Part of a small language model's weights: a variant of SOAP for these matrices.
Each number is 500 + 25 x the weight over its row's rms, rounded and kept within 0 to 999. Layers, rows and columns count from 0. Numbers have three digits each. The size before them is the row's rms in percent of the matrix's.

# layer 2 attention key, 192x192, rms 0.122, rows 142-149, columns 0-191
095:522520470508529509501511514456531499524486490446490470465535497505538464518496506582504519536506521519515554520533520514496471534498504454465494512511489496549480467476473458466529525514506490491503527501490549512536523482503479487476463522459501512500504499504498549486489515478500536478495517525506510464518518533523495520507517465505472502483527494543493476499545514535522484512494511497498534526485568564513458534499438495491494530472512500546473493489491496515521479535509533512488502479506474515534510538469501521462483517502527531502499508523454497521507483481539500530
104:471481498484508513529502511481479493520510491488542460502522503513497506469503485501484499505484482513539526494495549466530482532536535479515489514472520460509472535533490545544487516463503511483491459494528505513521469496477559489532512484478515536455477469504467540513472491494516520536490487515486519510495502514528489483520552524487494523563524522471516493467465489472485469496503493490496456475460500493454478539477498498526479465458489480574534481496493453443463497536515495509549520495472458529495463508489486492571501530479524527485497483514481503499494526500499507486
105:467519523497534480456478540487478478525487484528493518529460509478481458504454529460512525487496508509503526498496488510468488503452501471493467476476480468542443497487485472442529530508528514507463483499491510475490515491495519517520473489541454523446490535501502460478474502529506514477505557521483468480516540479487460526508517499470528497503495505503507522507533528481470450473542528491497526522517515530459507479490471491519492514518518487545484449493503601506520509509501513504487488476528487511509508459480460489478516497505459541511478521489516484524517481526493502478
103:490466533547492499515520532507493507500536508528487494490514522467548476533478477454495500497504503505458504523462514461538467518469520490485508506512516493515485522475489510490468474510486472525510508518484506511518487503490469517548527486491436505472500543531467500475495525484492490486464537507452467501481465489464463511486462534492489480517475480485483500524496524519492539533472462489463512472543453476515468471515509507497445487485517551526485452544500512531482481509508502545504470484533494478466534471551482465482503505492523509497549525559458509547487501484523505492
099:525501449459446513485511522532464496506485480517542481494509506507471490527517500532503514495473525536507517519508434496527513499481540472500508482466470502533495459503534524491472480492503486519468517536459527504463501506506473492513476511498519515544505533508506496500535470508517470473460494498503517502511436504501483540463518493501520510493447518529508457535504471495562441515497469486519508498497491517523488495504517481510490521551502482568495460480485484469484525497522533488525514504542513491501485473485441456500458500546457498515534468530518506473527536477503497487
095:490491503508466470513522520536549494505509502517468522461528481483539534535499498491499493508458506512432526531507530514499514546489481516477500469525482509515517495485498489504467456499515495506524441517479521523518441458486524492496495523485481501518507490545537447448485497508466489522487469548503462480562472506479499482535517516478509459490524505483557508512538527516530531472496513496465511497508470511476538508500501463503513511520499535472451501464445477480531458446483511520470509476488530491522486454510496474499473513522518499488519524473489504493494476525491537495
096:518537549482473457481476457509498500555494492457510519528473511508459519473489494521469472463499466486515519517541544492483485530506473498498453502508496487535484497509538533455503501497448511509460468476509528509488470483474481502541493463511517494506479507517482457522476500494500494471509495508456498491538511510472504510514489480502505493542527504536498485478522503510470546464489528517493530502484479478490536484502520497537470480490475471492461523483553495498498493465531458498494508475534486479502523484483561481520509530539513438436444482491516456520516529513506536527
097:534463515494504496513488501474514482526451510511450510474491507487466532516515520524502440511525463526495474467526454515488457518526531498458520514448508486499532490471525487481483495471499513473463511505502528470468488479499508480481521541512516508497512521484505481516516500514447492473461468469516507544471509457501513540504513457542551478512500520460498524520482525522495490452496570488456493496519515587512492499471499490521563515489478506472479494482520488539479554537545509487490515489487487504505519516528481513490533524483513513521487519536491509501478497474486509490
# layer 2 attention query, 192x192, rms 0.117, rows 143-149, columns 0-191
103:466470494513502480491485467493523486517501502507550470451510553486538500473493489487523525511535495503519489484537482507486550521510426517512480473508462505494487537525541491559517527534488497468482537551470483531510473451508480535493500498460441504514544512518495520485488506514454497478485487509494519464495495468504489453454464507468492489513498476516495534523495541497508494499516509535500522526523497543516508507505473488478539504463513538471507516536497497557467488463526501468526523491519496490508468533523505486509519466506455497488530496475495510494524519540543464473
102:489506501481489461526490477517471511456498477518497489542508522436498517475531473537512485486523494492505480470530505512537559523492513471490465524484493514470492501539515514440487478496485531463524478515517477504521514502513513502493536472421498480507499507512461513494517497503447487505502489498487511505477522464428527506524479504476516469499459511473524468501527487519549512490474492513477507520476531475556513522512508459527503508479504496516485491477505471520508482489530506515474500539506540509529542488438493521496474494486452489564514508470520511491584523515506495500
103:503495478471534539505477483515522493526493531468488504502473500524442556468461506481481527462489513529536490483497545506485477471463472485504517513522468529503462476489566456489503515525526508504441492518497493469494519477540544532459492417471518451545485503485507489536511530495501483479527536465508465494467530509433499487507484510536487495536495509498491481495491470464499510554487499495518491499513486503456502529463524537473518507491468516502510509504531556502473481502502488472525490474515467533514484488485528468483488484522476485487484497498489500474479493518477507525
095:474488505522528492491509516509459498527495556521441505509519499500463448511475504469548503512508498447477498495469506488524502514483485514541521479500501489441483485498494505501477498502523490521447494528503480469520528541484502456510470543489519451488498518517489478514439543485493462472499480480510495493475500501517470485486458473527531455488488466553540499535493493477520495576535506505524512518528515514509540459459462509473495483465504543507488531499489525516536439483502504524517536474510562531518513471489520508489504463492486499491479500489479521511525500490517521500
106:498489478506487549501489477438499515494527487481509503490459477476521518501497514508489467513527493515519513471498482497551480506516496509507480512475487509503507497462543498486488446545532490492543519527532475504527528486499541522487533504490485436550478497518490479530488493548488547501483510443470517557496528494483483537493540520475523522512522522471483543478513541494482517532453528492510552529531493492446489502473490517497519506522500459464544525526515546499479505495489514478452452513514484505488501511469491502539525491460497486498481485480496516473509539469499455459
095:474482517494484493483495538521525509475502503498490477458501531499541523545514513472468481523510531507482484529471466504519521461440516492465528455485523484492487491520473512498490489488496467512500497575457535480494486496502474475476453540498532508491497512510506510494521499498499484529474534478529521511481484473498493513485454506507480496474478509468511500531474508489488509511473484500536464511537509520521477514479482481507482554534511493509469453479471490454489561534442475441537535518533500498495476516457497531491500504486506471558506515517549440478481486477505547485
095:499500535491503511501499536478518487486495505508466502485493500461510477482482531476519482491518477478434516501492528527482484481521461499496538548502535482464513499487504451495498497541497495521475494501465499543530460533494466512552554485499480533519510533492432542527487494507532510541498515489490518517516456539562488497495484518517516534508512515484501477464495496500521486535497471506465506449507501504493518514561529491478453499490498501517504502470484484517498475466473483504468468523507501518472474468458526548483511556515493508480463456429502485493467487468491479478